Weights of a small transformer language model.
Architecture: RMSNorm before each block, rotary positions, no biases in attention or MLP, tied embeddings, attention and MLP in parallel.
Training: 463M tokens, 3536 steps.
Each number is 128 + 32 x the weight over its row's rms, rounded and kept within 0 to 255. Layers, rows and columns count from 0. Numbers have three digits each. The size before them is the row's rms in percent of the matrix's.

# v: layer 6 attention value, 288x192, rms 0.0974, rows 191-194, columns 128-191
# o: layer 6 attention output (transposed), 288x192, rms 0.224, rows 191-194, columns 128-191
# q: layer 6 attention query, 288x192, rms 0.086, rows 192-287, columns 128-191
# k: layer 6 attention key, 288x192, rms 0.0909, rows 192-287, columns 128-191
v191 098:166083090108096186161101089098079161171174143115120162117181101094101077154130098132142162091111083134097148196128127116155122088108165135098134120176127074168082147134153101081106129094105141
o191 114:126135122111189107086147148133166118099070124202125111130122142127099179101156158109141141173121164123175066108138143110094117179155132116161171115081172127086169104126077136145133150139124062
q192 096:076092181083118124163079104159126115106091140124145099115179101170108150145070108157203151102114096141093158097142105119073158137110153130047196143111130081168167127144162146170138167120127094
k192 100:124119185157126079140103080099109083134127124114113126104127105120139128089099109148193122127176074094142170142143165087093051041165180064046117173141104094141123127132159091156063141108082194
q193 102:169119084174216161088152139138168123162164099206036153147103143082188107110167178123087080126095114142113087131155116175157107160127112114196151090131183153109121117117117163091100109160127151
k193 059:100159166075075171153100129116115141138112133191152145174144092159115150077132125088096082186096100118118117096129100123140121138067139153105148145145136087137108137155158106147152110120147114
q194 099:136110175115117115144063110152126117114105108117134111144094103126146105147139122144166082120121103172065143120171079118130147063098145146084158146140128096142149059216199141161115145121145114
k194 079:121131147148097157100114151029158170118168094113104158114074140119100082107088158120108159136146139083133129128114158138132139162216130123139131117125108154109106167060107149158093192088152109
q195 080:149132109117173133106153117116160137141117152086094097123122140125161122086200106128106090118130137157128180150098132134127158140043211130139094110128158129138149044136180080139141135135101148
k195 080:119109161161124091144079099160140076150093130078137103138138123122125096149106170163179133070187090115090156151159083090126106106169111093064130145155109126118117084163149157122123155127111148
q196 082:154102056150137071109128157177110161090129091136141110106075153154137098105152109104149115113079133133153113163163114095151172114103083106180109190104141176175209166155124130110109139134132118
k196 083:153141183100104163122125138109153167204063142177133074180164182111064098104131115088144118139147170105151141164213097167137124141172140206134142134167124115111101073129117141136150134101148150
q197 071:076106084136119159130127135108145067148223089103085149113097142161192158112107085192165161105153138140093125168128149132099143174101194080138164172093099130090139121181155046112133149159150181
k197 090:151144126131117100128118218241108134135121124106143121148099152155141130148133150137133064170104136119154072110126034124090181143122086206186136141162142103122152142128096146088159100168128117
q198 091:147115074156108055151131118125122160130121144123131147124144141158145138148099102112144103110102165129127143152077142087107133079089149092089113160137168125152123102112103080139175130105159123
k198 084:139141173133143091119086165146120100090112098082127122140044100090151136142133157077104137157190110037130184132101098094097113164122136142102098102155115113110105138107142169148106102083105146
q199 086:097097085073110086138128128099106141106137130114113155093130116107078108119118135116123176080129138186145106131166136110118149141185095136237117102097075118166180154182153104082079139153178167
k199 094:146129110146193089076131156138149081166156114139144079093150136108180150115109155121163124100144079108100108122098186155069163089150147099100123133145094140138138151150080143153090145040087148
q200 077:101180075089040101135090135149134136125143136138083142107110121134200152175127139079146123101129197111149104148158077127097075142096127113133139137147121082118044089097116102070143053173076084
k200 093:168107103121170161151167096134117099147130129215123202147151126139068156137131148106095099184075114189180097137117116175156069104127145166146118105085153125118159103129096116129226102110173135
q201 089:095073148194102141137079143157114167080082095125168098127137112112093147076116075108117102112139140151130177053102112121122123015082108118103150116126163126098125080136198135132130088119101105
k201 079:174092123109117045180176142112168138134152174105137168118138166173043067099138139165159142122167155125174093142148119158128199061185170141183138157098125073162102140098063143145080139134182075
q202 085:096136103155165173113129094068117114136116123149110131133090135107104209101129117097128102091104067150117069137151106133137092047149152152168143122100178138123097108155174099107149136163104083
k202 095:138192196094168138108125137154145139155119074163125127125113138121148139123141116188088132116109114114079104142101173215085182142111061133144076103154144128095093107122087172076140115192143137
q203 086:140139100125123094140114153122120086124118112125147178153096129157054107130100098177184104091060145102163174129158085138124211116110177187085177102096158139104122091059125150155132120117092145
k203 087:106108193137209180091116093145123134102103167122083123121120144079085186115160083144113129096091153196068112098125122213140141118150142125157096117159162152169164093167159103073183122136116152
q204 083:069166078173150119088125130155142146086134146152150096145157138079100074129118115093142153084210124078168114149139127115183181142142122155135134129130121163118096135174141077168085174103158122
k204 096:109057134162132146105155117095082112152151124104151159099130140180090153132130112142114158134123129213088151098031199110101064127157117115109121149120149079079120096083130157128100040145138128
q205 093:130093114134151103119175106126121161148141132125190093105226097032114077142151120127159139142092143114184072174170094104091183124134206132157144162156107099063149116143134106057150133155131118
k205 090:115125118154107161121170153138142104092133136202190144146095095255099119094112092139120099130114103191187153089164132140138097184158120106161177112100104125123083162136171118122098159103139097
q206 087:157221113072116146127164119159173140090116191110159071133067094152171114135092169124078120107148105204143116138183106175125098129130114082084107135133163082100104102098082161137103133102092106
k206 081:089094137199105163134129167142074167154133051134155102101177133188116125134103125121153105125102145089119166124113155133144130123172129132142119138173102172137120157161114108135114097129126201
q207 089:050142174140074132103161111072143097147167126148117159086161049068061167125101093153104200113191196081155137144144181163070134082075148134076162146139140126093079128124148111161160190143150142
k207 095:128113076132110115061094183165166119086103118131132106160079141134122084112139177113182055140125149172130105150117070104135143164143132173085122118143108101106129179143139139110136085070118066
q208 084:075126105144147112175071111077163109122070142173124138102104121119105118094117126121081102043085136117083125134145093198166057084152110145153174072166147154084131118112121105158141107152081134
k208 089:125053174115151125148208158140139120132128121081139092115130147090099151166129151134114159152168169135128107090178168126117097152170144077105071172133140132188134114171170178141105191112165106
q209 091:180139094127136138089065134166062184078146072067197120155104184121143130167150081128153056202147066115168143139061158101101137102132166090133136147164090175085128128111131124125122140115202156
k209 095:046068182114126124137176163128167142140169128172111117062080102128141178174110111136112134085113114151138105113119117124152167128182135164148096084122125158173156135114123168138097171122139141
q210 097:134092150142131154083151118195061164112156085157128129132186141128175130107144120139150124131203121061112084127105091091151109131125117104133161138099057114122049157144125077081125128108151183
k210 090:114141139124171082100113134135101091088092131078130126164075120138047039147067147193137159166140106099070110154081147111107169208137133161103120119170181144107180095078099145118115139164156089
q211 094:207137106108102163101104110102160122155169107105160089110105208181193074107169137128139145100112106151193117128139194162119151132140120113125132122095147131114153120078115119147168126105105174
k211 085:122150131097104150100152170180072203122127124138136149162134079123129149103098128120082035111080139123084111122152099139151136153126147106148089097148115161098110117108158095090131170165129123
q212 089:131133162153150149146147122063164158121062137110107143169152141096147140138140082060145180236144100159202116115097114144145123130189116132158068135114184138176207144184123124084086100082138121
k212 087:126131112174125169079095133088108103124112132133138139102114123161141148152128176127149107107128111135131170110168111146160107107128119215078148149189150189105111123157169138171159108132129059
q213 091:130116175063131150142081098121132136127118095133128102129117120117117139089171080115106149105152170152142108138132142120114170118196083137115160147063098148095115187150108103163138125137071103
k213 098:158142144141166121149140181106187083198097108119101141133182123136086088163105118135156068060109122112077087122117173147150137133090112153148131178133147111126150158119148135102099148148111139
q214 078:117142169148134093128132145094075116069094133164128203181118087122087082101115137097126096208167066080141175112119062136062112121100137174087101129163082115162063063126143159149030128179130137
k214 086:062155097157067148120095099180143146149097177076169111090141167167155100146137085189099098154146177078105099141145152118119074136156153116179169121126105114159124088177126094148123156083158105
q215 081:141143135112119102163118136073138145150140080113122124189081065098160095151115081157141115130152168168113147117096124082093092105175102147085199158165169085113151140111110116186194170083154100
k215 090:099074142117110075153089105135198071086073097103110137130153206102088172134129068116116123106140110052124143130128131140136162118144124173093097127123148134191123116186179104122110080179181138
q216 090:195138087153128154155098105146136171156116140156193124144107183144178176137114161146165098180104209131125151137141135139159155128156087077119085076168029090186129131136112156136101167152104139
k216 090:118129130136110092107109155121193092095140137089088138141120123087101083134080084138124134105097105142124079120182108098111113069062127183138077141116155139092133119161133117120171102106068167
q217 088:114116150119080098132183092141142135164100122188115134087115134163156130125147102146109128123171118098126115082071106119100140146210155133069156149122126168157103165185114140164102197106165179
k217 089:142154141153109117119044112155116110124198131081179096168126133053125151110147173105128138156175186135187118147058121092133099074108071178159130118110105096113173092100099131110126108106144106
q218 083:068100130167073098036058087115132145088205058121093105110078097127149146118122117130166149127158122130123142115149181096133135134123173153120120145176146153084098074110145087134108122112160174
k218 091:174120144103161172139150188065091119173179159144185160092102108109193125148138146122134131102122123149174100145070105143121107028100095122118128118126127095114156200150133155148131129122116135
q219 084:148035143073081126102169159125159123120098149143170108148119117174145146120155179099143142190141074197133097087105146185151143142163130143173149108107125150155206143157098117152120148121170138
k219 096:121148091137112143170106106081106191170142178136099121144141158085094111173158119110148141114048166220152130128171110164093080137166151099126082102151161160160141129149112145154132139128151104
q220 091:178123084081144140147185154132130093157142151127127137128175096135206107103127133163120169159097134147144202128109156117109060102144125122145140180091140122142145136119090134161123144109163140
k220 094:104130132188129085131101151142085138091160155160152115159098155183086089139107132146171095135168139122150108071124103141125145132148109105090139126140134101124125089094224157125173099191097075
q221 088:125126155174133184107190161204153158127090106091181132109098148147154092181142082109131123137135155084122086137115137173075164144120099141125136125143088114126142115128187135145162118144162174
k221 088:134159076066126094128136124141104073160108076168069142201190200103166181109111158122128150120156175147122098129150119093109201101081121093122092141119138057145088090175090141080096122073094110
q222 091:125120129147178137127155115101093106144102177133087144133156164231072141092044121100084064116102097162189141122090083180112102200145138110145183146163132118107146117126096123116103116105168102
k222 095:204079148211133117106096131103122130172148117078118140066107064089156124129194109161133200108163125088094149117097140076157147163148161136118133126172156109197132103145149146091149114121121148
q223 093:089191147111162143103137151105126064138133119141085181115132195132102117125145129125132119119160141134094144097103120106151145148110222183117158154139071139145144099106108117164055084123155162
k223 083:158105084133074110145097062116166134131082088078137146139112106116093129140149083125134117100169090108150108146083103146123113151165068110147081149050137111115098163069146140091146150117122076
q224 090:129201141112112105117068130115084110125178102192179107088148134075099148060168145105125090147165070126187087075112119076185146107107107142169100127128126167105105156146128116176097112085136148
k224 089:137080144135118130109124109126110154063149116093092160109192121117116077141149106117114131107119156161133148192083162122155125123121204175127092110117144099062079187111155101084098146099169154
q225 091:158076142182094111185160104161153143118141103108117112089132152107115095126073122152123104139128115129138114088146153112157105107084184139093114108133123145064158148108160132097142136075181173
k225 096:119173155123142093071091130122155124145124127118117140100096131169103184128167123112104125080127151133109110136138090127163193165097145094146182140130111053137146127097096092176160110160143131
q226 093:123132121078156178167157130129095154122149131147082136116129146113110116183126070131137209124145166082120105142072146116157179164130135102127134118152165073130125137162064138128139102109179060
k226 094:164160032055116145163117109152168158141148147106144155055166091155042088106153160126109121123118114147113149098144166110083098177137061153149111068108077148108175065127170171185164159100098111
q227 084:074063157100126145203091104109100096128130134191106156146091179097188123186125141088113155134162129112133213118074158191133138151152184092100102103136065109117133143088159086160121137175110105
k227 092:170159150117099129162161141174119183131110157120112113171147105091133133111074173093128105143118107140120139132198069129113095102139174103104154140094159131140157105177101158183114175125070185
q228 079:149212091112189102192164121148181079104138156124092113165118117155087130184100186116116093158152140185131165140161144121140100151092127126123151146119096078148144106200086098155138135086199110
k228 089:106109119129103125097085134147042117104203107144137130105142180137120117141143030141139169174103205141148143207095134143091151159198153118160116116158168109104096102068129072123124085136141130
q229 093:151131080113110142156142072088154136095102152188114157135109097161148132123182112109193055128101100163138107059095151136168112133166135103196100134113160173117233162130158128085131177107119083
k229 091:152108172112142103161151130133097110160147138046137123101184144135137095134091131081120155116099135187139114194121103149101084153094139175069096157117098025106102139096113121165117062094106146
q230 075:097181127123183156122096102117111092115089120149199129116089103126165153166131136141098155130153141095116114183121084113183108135094115155129137129137138127107100159179146170111113108108131210
k230 095:162173117147082062095147115138182101113167164126109155123180084120143100092113150120077138114149163102129130100096145077144116123105145112052109112077128106129081105060133064169072167143054119
q231 088:088136116154105110094108093127148069127200080034095133115102032131123101071095136155129109117173139086100113119171139169144144054111139154138145131126135099168130167077164115141056149161122123
k231 091:146141107097111091176066116102158172119095189137167061151161120108117130138156146151078102142144113142159113124118096085119148111146072151130167110066095109144089144145126114138116134097151162
q232 087:154130102054117108129141164074160126105103143117088146148158149047154110154124088167164147133131085092121122099139137113196114150146139083077096124103051089158148141159052116112139174161142177
k232 092:091133221160090124119097071205088147133120168166173177172098115157114147080197142096123078182083112110136078154049164120100168102136110162109134085119158105088096109112159109141084155187150125
q233 095:092133123141134116183100071147163139090179149161122127092052154146101089159102148113145165066208104112156135069165110126171140107147092195148142144105117146141189176116161157110116133169112136
k233 095:138126155130069120110120114086136177174137111172095124124184083119059147064083093131079083110090148089129132094131145096129084124043164119113134084134143099155115152120083089140157144104137110
q234 092:114210130066099136130145163067111130150108108121093150129126084129134150136096146136130077160166134162021069138151179151133173082107102150124120094118078170145084117126138139099170087109143184
k234 084:079073151160179167079069104107145145115137104148150101138105144102082149122136143110118106102115074103128204105091097141113083113168150097125136106117174124091159063147148194136111152167090093
q235 090:151102152129146145152085145134113096126111054087104078135101160107118141134106169160136069113107048125176117128141072140140068063108132146118134137113144153126107083208154129132150127085116129
k235 092:125133099148111126123170102117148179121127135110096147124132108136122121119172147124127131139165132169075138117156082067104113076078143110086121145118106091108051189162108233093051133084134114
q236 090:183096089151163160171128153138111163099169135094107121118142125171152099082101080114150127111076170200102123061135140154127157121167108159118144125071144103099117103128106160116107097096090153
k236 090:206102149076131042107144149110146097161023108156143133154113115158202098114160078189099166123144121072171164142141132111129099150133126142145103119141076097192135142101121119123052184130174105
q237 085:131170172195132095109101129097155180039096075123122146117136148125141126095105104147124078130193109098052172084131055113124190131122114107094121122070188096134109098117157128086207123104127104
k237 090:176092047107125134156147071188103067161142094115114091140163115145120143157159195169144147122124203118117092113116137160093093126115176171097212074124073118130122104152149125147087114133148123
q238 094:155089066168111131119128154109156110157111124152106108157053149096092133122154150139185105068104105096161198089134107139132151106114083149154133117108109058070131123126100100155153140101081140
k238 097:150146141169167055166099087125133131071139169113091134129186099112128114086132129076064114153164110145159064133086078119098126162117162095102192143121129139156134129119174133133128103129158111
q239 093:133156133156110103042070162138158108163101139143121124148109171112100099063118136111151087083111124057134139102128125111176119100119129108127117173150092130123045166137123165115063143105125160
k239 089:096163140138139159154118129033121139096159091133130134103094099127182143112171099073131137137117146152084119140135135122150166137056139095081168131147134113084134064113145134137164120074109140
q240 086:159163148158114086172097069152057111124120120104123191093106138172064121060122160125145114095159094142120114124174166131114197127135157076098092146105112196131136154141121087141125109094087132
k240 092:092148115086102093143081087071203120128138174099145103133140124124141138160130143141146151188153131109129162119184089133135107137078071139148093174126167098047143075080157173185149112124121113
q241 094:132132131151143113117147090087149174157142077124105118124120125158179138164081129179141126112125138130111164132142099122155117086099192150099119177154156081121155142128145121121196133179079119
k241 086:120156125155137145120142172134142139107129147147152146131135139141080149149148123160090048136113112126155084092124130088149154140056108148125168117088156143086112089157129141080145065153165115
q242 088:132068099112174089098125094153128151125192139151131115061096109160128099142106092176157060130113144127125167149070127175110090086150138146149133164067098094115146096160084132075106131099136121
k242 100:139154130057088150197120190105138143158089062168080104180153160126087146093136151088150144136043182150100111129138115126159132193133140121152109114152147197112132135141114133141170157091161172
q243 095:153144174083150135117176139130116124150096151136156127106084146123140157138140144169113108143136175168086133111098180176146201208163062139076051143106064119121163135094111130135174133126123178
k243 094:142143077134101221214148136131151119115112123134136125164111164121121154143150126107155125137102078134119165147157105170123134107126139125175165152103160174114128197119091116095126158163150056
q244 095:145091158163085070113101147116115063105162136104159167064106052136099126123080133150110090101150083066124117122122114104097109125127141169061184161142122092127113114122156105176122119135135101
k244 080:156167098146140176153138164170100176082093103131149119151152118100165138153115113130078165185150114174150220084142159149093094059149154206182077104086159154156122125139088121097146105133142124
q245 088:102128121136114144185134075146169118145040103189132129116154093186116112123144103087160170111160125109162191110127061135105180065144153167146133168108131092102122116130186128092096106144118133
k245 114:138138114140145155151143157123095138160123119136122134128157190171127157151121164147114096143087119122106105179176179163103157131105095123179115131133128136164144128143110150085164121182092093
q246 082:136086196055125152085111100130122103105115132162140096149121097124055112131149133155126088164157153123182129136102114101198152125125131057115132200129138125150130130148148134101106131106119127
k246 090:168131111158182136127081105099170130142119098136171108115118179151112132113068121170153117112149091150105114117116152135079148087149143248086144132187136132105118105112141106126105155118103116
q247 094:138127090142080130098066159156092129113152170146099121199124134104120175167143129117095117085102111172115112109136121126073094128143087143160126172109127135187095128146120144148168115112142111
k247 094:123131146087181136141172139116153155128129133149110099093115106115151131111124126150130120159106114096156128107180180103190119079133165073169120133148149116087164167089107089138121149134120159
q248 099:156113091102124148148199140146091108154095163110150036155124175103170151164138154085108155152132119143117137089173181127118121113127097139163153151120128088166111150174044084030167154102096103
k248 092:085129135120100103099065114141097173154135080106100166117119149095135122115163150148097125100173130057074114125139152104093124084112166107127073162129111153086129079115152133167114135153146179
q249 084:127090144163195118125161122166166199143083151138164109094131105078145149131152092125107096171106135173063108110078095070158139188170160109217067193088095123147111089129101154149099089128139135
k249 097:125150182136121120065129109107143109100182158097135161108152132099105136096159072150084105094144147118120152109179120145177100055151144152093159056112143076103161117136132108138149154080200090
q250 088:099100107126134114161150161106077134174053119107156097083112147084125143101162101085117122113157147130091166118126127091180160099197115113081086159120122062115161098194130122114083115204165103
k250 090:123133141163156143070135159134175120142126131152101150129157141151089098115106102150087083179062126123167063087103110196083133150101156156141157111124139139118141127087112120103167151093130160
q251 091:139148046080121121137176120082094146147142136126162106130135162188137096087129153120102089127110110121126096133082087102097131094153126103061108174138152191097117144174112156118124198145104116
k251 091:148125124104111101089212110185164147137078092159139122119106112147142174107149161120124174148109108174067127144161196164139144156105121095118115085094133063130117116150018049101148100147132127
q252 092:176102130077161146126129121128092117164108092121099177119079098105098149148201166135142135128110106162086137122104161100131168109157106024191080148124163120114170171122086092130137134156168136
k252 089:155168100071137111141135133130192163107093132149148109186109116145176187110096098107130139138068136156096115181174101174143155093126118165139163081057060086143129132138176171139141125059138173
q253 087:084160158141173159120145094109096105150177088139160151183108155070165123170141074124120139128070151109121090154149134149075177143147156085081140125157122099095095121105151128130101157109135148
k253 091:153118134133114109063133165101163153113084145085112100088098125123102140071146151098153134162186133158104149162091106076120112067172123125129158140074097144127102145096067094122082088140153119
q254 095:124102110102148094102190149124093086151139164081037090105106159136106156162150149175093178165173161178160141122123167141089142158135107110124139080099146156107156100084075133126128120116089140
k254 093:121062149219114148153089063125166150118100103123162159177121119147087091065174117106131125152172109068126158093147145103107137119166173101081140129150128119144143158107171105118146148082115184
q255 093:110134156121092104131147116161116085114074098158133123158118141134138122076208130171128151126130103050126128107130162163136100181149134061137145083128120104216088065124145099149126145145120134
k255 096:176134075085105182110106099117146154178114105126156120127154161133116145126060132110116120128089163174096100087111124064203185064073112182140111195167101128121145162125159095144119171132159085
q256 094:111080101126114100233155112104089168150152120150060182177152094115139144072163112134096104093103127078148178133111091145174117111135155134179114102128116122102113095091093116129139127070131111
k256 089:131154180121105195070097120155145028097127141125121092119125148145134174124105099150149153092154154107063124058131112082145137171101107119105097133118089138107155206120092159084096097108143151
q257 087:128137147130124072131166127110081134073154166104128091146158116130105132129127116097141079167169201108154136064088133129163127116083123137104157058152184143101114131118202054118117152120112127
k257 090:117093092107132160082161070154132172161135081128108132179165088155137091133153145118106168096105070180130128120109112176073149124121058066197113121105134131080186109166096107102117108148102114
q258 093:097117088100131168140160157179131164146121118165177148119115107172139174161100124136111085133141141114122116090075143124165146120124165159138104115137165148127072141139135115132099148101046156
k258 091:161157127178109124084138109128116067174101156070075142103141175120126092126139093152131214145159116133102125201188070106119128100093124096114178126117149131145160097114139137084121090103202164
q259 091:135097138076199106121045128118101139121063178127153086158140103098127097082101107162193146107142048167129163150074141120141135116065206176144103086075131106131102130175131069167129093096143167
k259 091:107146118139148190127181156164144157113157113144094151158144139213182161231157124080035133145098218163190072092149109136116098098129067123165142120131134183146164104109065139149172170124161123
q260 094:062126175130155135079092159151121126083149072156148107152153128127155115108118132167194091076153173072153158148198104119156166099076126082088169152099093136114094183153141163151091119148142157
k260 087:165135090072129204162111106162147139173148145108092122119123162126107134154081175132098178142102114246110080133144128145108140142173110137146068118142105109114155073109109121129091151145130131
q261 094:110134159187161095136081119141086145121108117194164104187135180076139087134193139123097140145151178111147111156132093208116107168125125153125140133156141171113114133056089126190144126150213083
k261 081:105056124159122101179069179080169064157161132111066142102113145082123124136147086156157118121097084119180173116093144114105061145201120118091095186136168112201100151129108078155079141135139159
q262 092:160136148170165113087128138140160143139110088168118109167139105048087118118121136180069188113130151163157158035161072101111153115116139136072143155129183049128114126099138164120126134088167168
k262 087:082128092121072158161148114147069076146098148126080100083061119123140143098129123063168141131134094132160113160136148183133115212123143171163131123108136169076147113083112106046155104166113093
q263 085:059195187146073198114139123119142114125153144100102109179184073149137152113094058170098140146097154129119180118138097084091090167106142121119154109142114090171130153095138146100144091149109162
k263 097:123087139118122104114112138080111163094119117170164101111101167107103108150142114121107128096101126138048100160112165191158135126114191154200146113146149159093137089156114059146112140122124061
q264 089:166134055148155190124120122149114175101052162088124109145146173143156148141128155124162086197112152140148124092123167159076106124126145094139133131115159156149108165145147128146110100119101142
k264 089:149173166137089094124178156150124126119113083144131144146120088067058136121122111156090062128120131155148121142117095108126127125121130108132106085099094128098126133210147100182148161104226114
q265 087:190072127110117188131094156159112131156115143149155157148176112120137195147097139163134106108093174077137134081089146167133127123109155131127074175143100146131112146105103115131145130140101110
k265 089:106143181189149109112119139090139099128118125127140097125132158182102070116154109085124174089144105107131111100151133132125190155146157103103157107154128064149155111158102109110131108111160114
q266 088:104134152137098105163138113156084126115143164086202153120122114105101121107059110172153150069173120167118112119111130106103152081195113154106126133141136136147161164122151152135098091122124107
k266 093:130146142141163142068089112138138153177156105107105169123095110138171098129169072128120172141120221063168144156166062151155111170074125145209126100121149131132133109091132097153143117206154157
q267 093:138137154093127165125058131162159188144110131119110079165104092128098072151125098145168123079103122120104169126095088154055104158133086161097197151087124117125130131124161114136123145141187146
k267 090:111092102185163165155144128085099080120169080117181128115187134145161149089130112166094114160109157148150128127112137071096135056141229116128066151137183142116140104136118207150124132128080105
q268 094:096156128084136154122147142149123135168124113159171094089095136114112085094118127136092125135189140059065132100131060136101132164062103157201134162159125150131144071108175153145152102173110103
k268 095:113160173132067149159028121050092143108146124120149152183138106189153115142131165137144097140136072141112110180071147125183132048139119095113125135198148133158145131148154092142110171145107122
q269 088:126113080070164137076148141099153144125157116140109096131086151132108150165130137126109130141108077144169115164161179139118136104125141206114113127135114133115114108078087117186140124123104089
k269 093:128159122121112163230150171131125096086113150102121107070135172144127058085127129141144137152180176104099167132123098149106123141111085122179091151130126147158120100149106172086109130129144084
q270 090:137160126097110115080131190129120098149150127176134128114149178157137138095093049136085145165137086118172103142187079120126143119092152129126130172118081172131130188094137136085112164112139102
k270 091:141120140123117143095129095108191117154129119142090130142181135139122096130179152139163139061047116112113161118111145143095135129131145164208169083143127067088143111150079099140225124130207118
q271 091:166123135131200112141212031148092120126160161085175148100117145192115152124109162138098164134111127141111123162137114116113169097115164121116145055130125113084155173129139185124109122115094089
k271 084:142123145134146099114055160150168129122145123158128103136100157141107102144141142087203134086116127156124146120154198132123065145130093136128100168108122151092111057108162193093107118144164129
q272 091:142126133104149089118099180117120137156170093118069120127112164067105196144171092115158142033153181150136124125098141123114128152182213147184108144101085126154103125092119122102102155136107164
k272 091:139123100127100152189064125122160140147109159120150117072138120154135110116168217125123120149140097117175206179074110152124102131149093115086095135137158156143063135160169110162118127101154130
q273 095:155133129075147162173155097123162143143159109195141123149169119092116199121126126140090144073103128142038174168105142166145115130107114156132130092118131085103144118103121134127078109082084136
k273 092:118141089139084123161154099168111128086049148121130099149072112160133139197101130144197132104157080153197104116164085104099107076142145128129116206120177095158112138115135091070103112127166156
q274 088:162116148155113062160127069126191100155084123047136147111059152079154130091081079110161134151161134099137143124109153135122172150123066153184185071166132160138130138138131115106148101083171141
k274 086:091138183149135203120099143125124171124139170150139135159164202111130108130143102168138157132076107128111146128136069157144088149150110157086076194139167085068107106129154187210128123149059104
q275 093:107157176086143148100105158156076159198123151123099131140114117138111149161139131098128096129125117129111154119167105117111137097123153136152118096136150125132093088155121082163081121101097120
k275 090:150110142156107115105180093069147140109130110186116131132150167128171089116186130126118136129165146123147100107110170135088137094087102084129159188128135171045107146163167108131090143105123141
q276 090:132084133159099126129203107133084140179055112137171139157079181147084094143124140059114120109091163091144177127087132078156089075130122080127126134094118139137134095130142105174082097135112124
k276 088:149176138120084117134044107122189125100126137135153138065198122139168128125148048174086100160155111148081134148164122127124076123082099166068131116149097127151160177135085123125166123116145147
q277 086:161140107126147148090064100101116123176105166116138100088131151143114137085190142134187090125092133119131114155218106110149128173139188099126133131075117145111167141155100072105163110036087194
k277 087:124117143080135124126151134097169142123116068128115090120098096165163127157129150139068183137167154142111149101061155177078117139155106199099140112141133102113064114094135115109159138127187052
q278 083:135094162094125144150083141159127107123125109103125165154075121153041136214097144155146110128092151093103140109159118133126193103159191102111171121097143138176125148101094151149126119125121155
k278 085:131126090105101115155151133098166155139160163125116142088183152059113146112166155143102168117148130120159126156156179137094076147128115146163128163194077087153161152073158107148111078147119116
q279 085:160125145146185181146189093119135102122079132152092119104123106123061119109137153116119120143130198146081095148113160158147113125176098134106092091127123159083148143129096170087103145115138120
k279 083:172110157141124152086041166136180070126171127130151084118111134097126140099104132154090128101136087103103152096183149074109157100086112122164179128113069121187112126088114129110065071093164122
q280 086:151101135119133089092115121107170098138147101152131115146103053128136120102092092162101149149137151056156145128183107135116086142128070112152129152131200092125100159090116140131145134136179149
k280 088:104138161082185139166087130175141149149075124153129146150176173161129154118138143102183114132075060109084162158141155125126106135157159118091124090173043143150098097111124133137136133119081114
q281 091:119114146166101172105066114064135106113172104135143140100131153119124109128114145125188066174134101080046151171157164157075168197094148142149124124090078160147070121132167123131119111169112097
k281 092:166127173106074104162203129131118136096089156098165129129116186141142144147149128077110114077103128140148130074162136131148141109178089101125160131126175133086169140058136155119133159142092143
q282 089:163118152134104133134134123106141113107118144163114206143139114089085173078087147137132160126108088099168124115102053160156156148167066130093144137182149119118137109193130119187154093114121039
k282 088:107176067155220102102167150149145154130112123080158045125149107097103098152189124147153114174165121136144133147137104124137118129048129133139141158127166164113147100133141073116076155179144177
q283 087:115170126075182141109056162090120127105191070101178066157128101092112151110102116112101108142191100101143220083152154179128161182146139171093065142125176132186108126135135134093128077117084164
k283 086:118113104141120124186188116148180135159150187120095101118089133181094114179128255158090171099119127126091097162103101059106091092115094087146153102170167160163136128085134132118172131158119088
q284 083:114116137149136074145173133140147105120100118127133126223145068117129123095101148159138162123147048160148150114180105115132106140118153094147128140123155101120134138097117109186122144069108126
k284 087:103125075109096178111124167177125116098165131156105153090135188127148113118143123147169083172077136136112084176093156093130105148126149178132115065085127085116161128063025147097173163173189135
q285 093:159122135115146114129150059176157191079186127080125172043113140122118172172090179136157134118144124098145110141169143110184172130121180126146140159102173103068076133116163103063150148132095108
k285 090:091103157134158128117086079125133103166078166131082138136125154071177115113175105134104147159187147103138102126111103143101067144102104204092101141142135131211158107109168144092112112111070096
q286 084:102112141118121156127181066062117112141103114072149104183132084144101142142072090124131117082086083102127149142171084136156080110085168168093117105134071101058183098197175105089108143113153151
k286 083:108132132102136163081117184201098153113122126099170135110142165070088101145112132091104137163170135166096119090120161130127211129132094067107145145133185125192077138125182193145171116101135170
q287 089:106161148175097105145125100129173148132108088099168112150114113112173178164146166141087086142093069164127125135144127120107189125153116156087143107120144154139130169111116127091107135098100127
k287 088:164129078090156134101132110121115101129141210139129167102125062179145168072087146144151063139147203105160110101139098195125116061161142112124050143147121079082104076189127125088175113121134173
v192 112:089065161175126133143143114104194051112091124134109116102086099092189105151105082239146115133153095074168153127120211121084098169149109077095120127179126080139124117100161149098080083095115136
o192 109:117055069140146135165134115119105136104081071136080100093041130127129143104168084239115056166129152123077176147049118139103137114144126066209133141122112125179118096133142060091084116129136161
v193 110:124157157152163083123098126146156070148151110122074089119110158153091138095123115129147159192129179173124114116095138094156118106184127198139147148119137210121096122135198115098105153158189083
o193 099:116113146109132112134149091082199146134119121132111107095155117162082121124132114109142134072182140195088114086117127113199138173114115188112103171052132103087086119128155103124141105155127085
v194 115:122172132068117154115063098145171129155153149049112133150142135119160080115144102144121239116155164175125103117151126131123104124168091095081063143155122076128071100145129153122148077160116065
o194 106:114146188144101128178095161153169109129174137129135099140150139122128102185094095101110120139143164171108101060121149108140120064174105088099112128094137120165116200067137163106131027166099153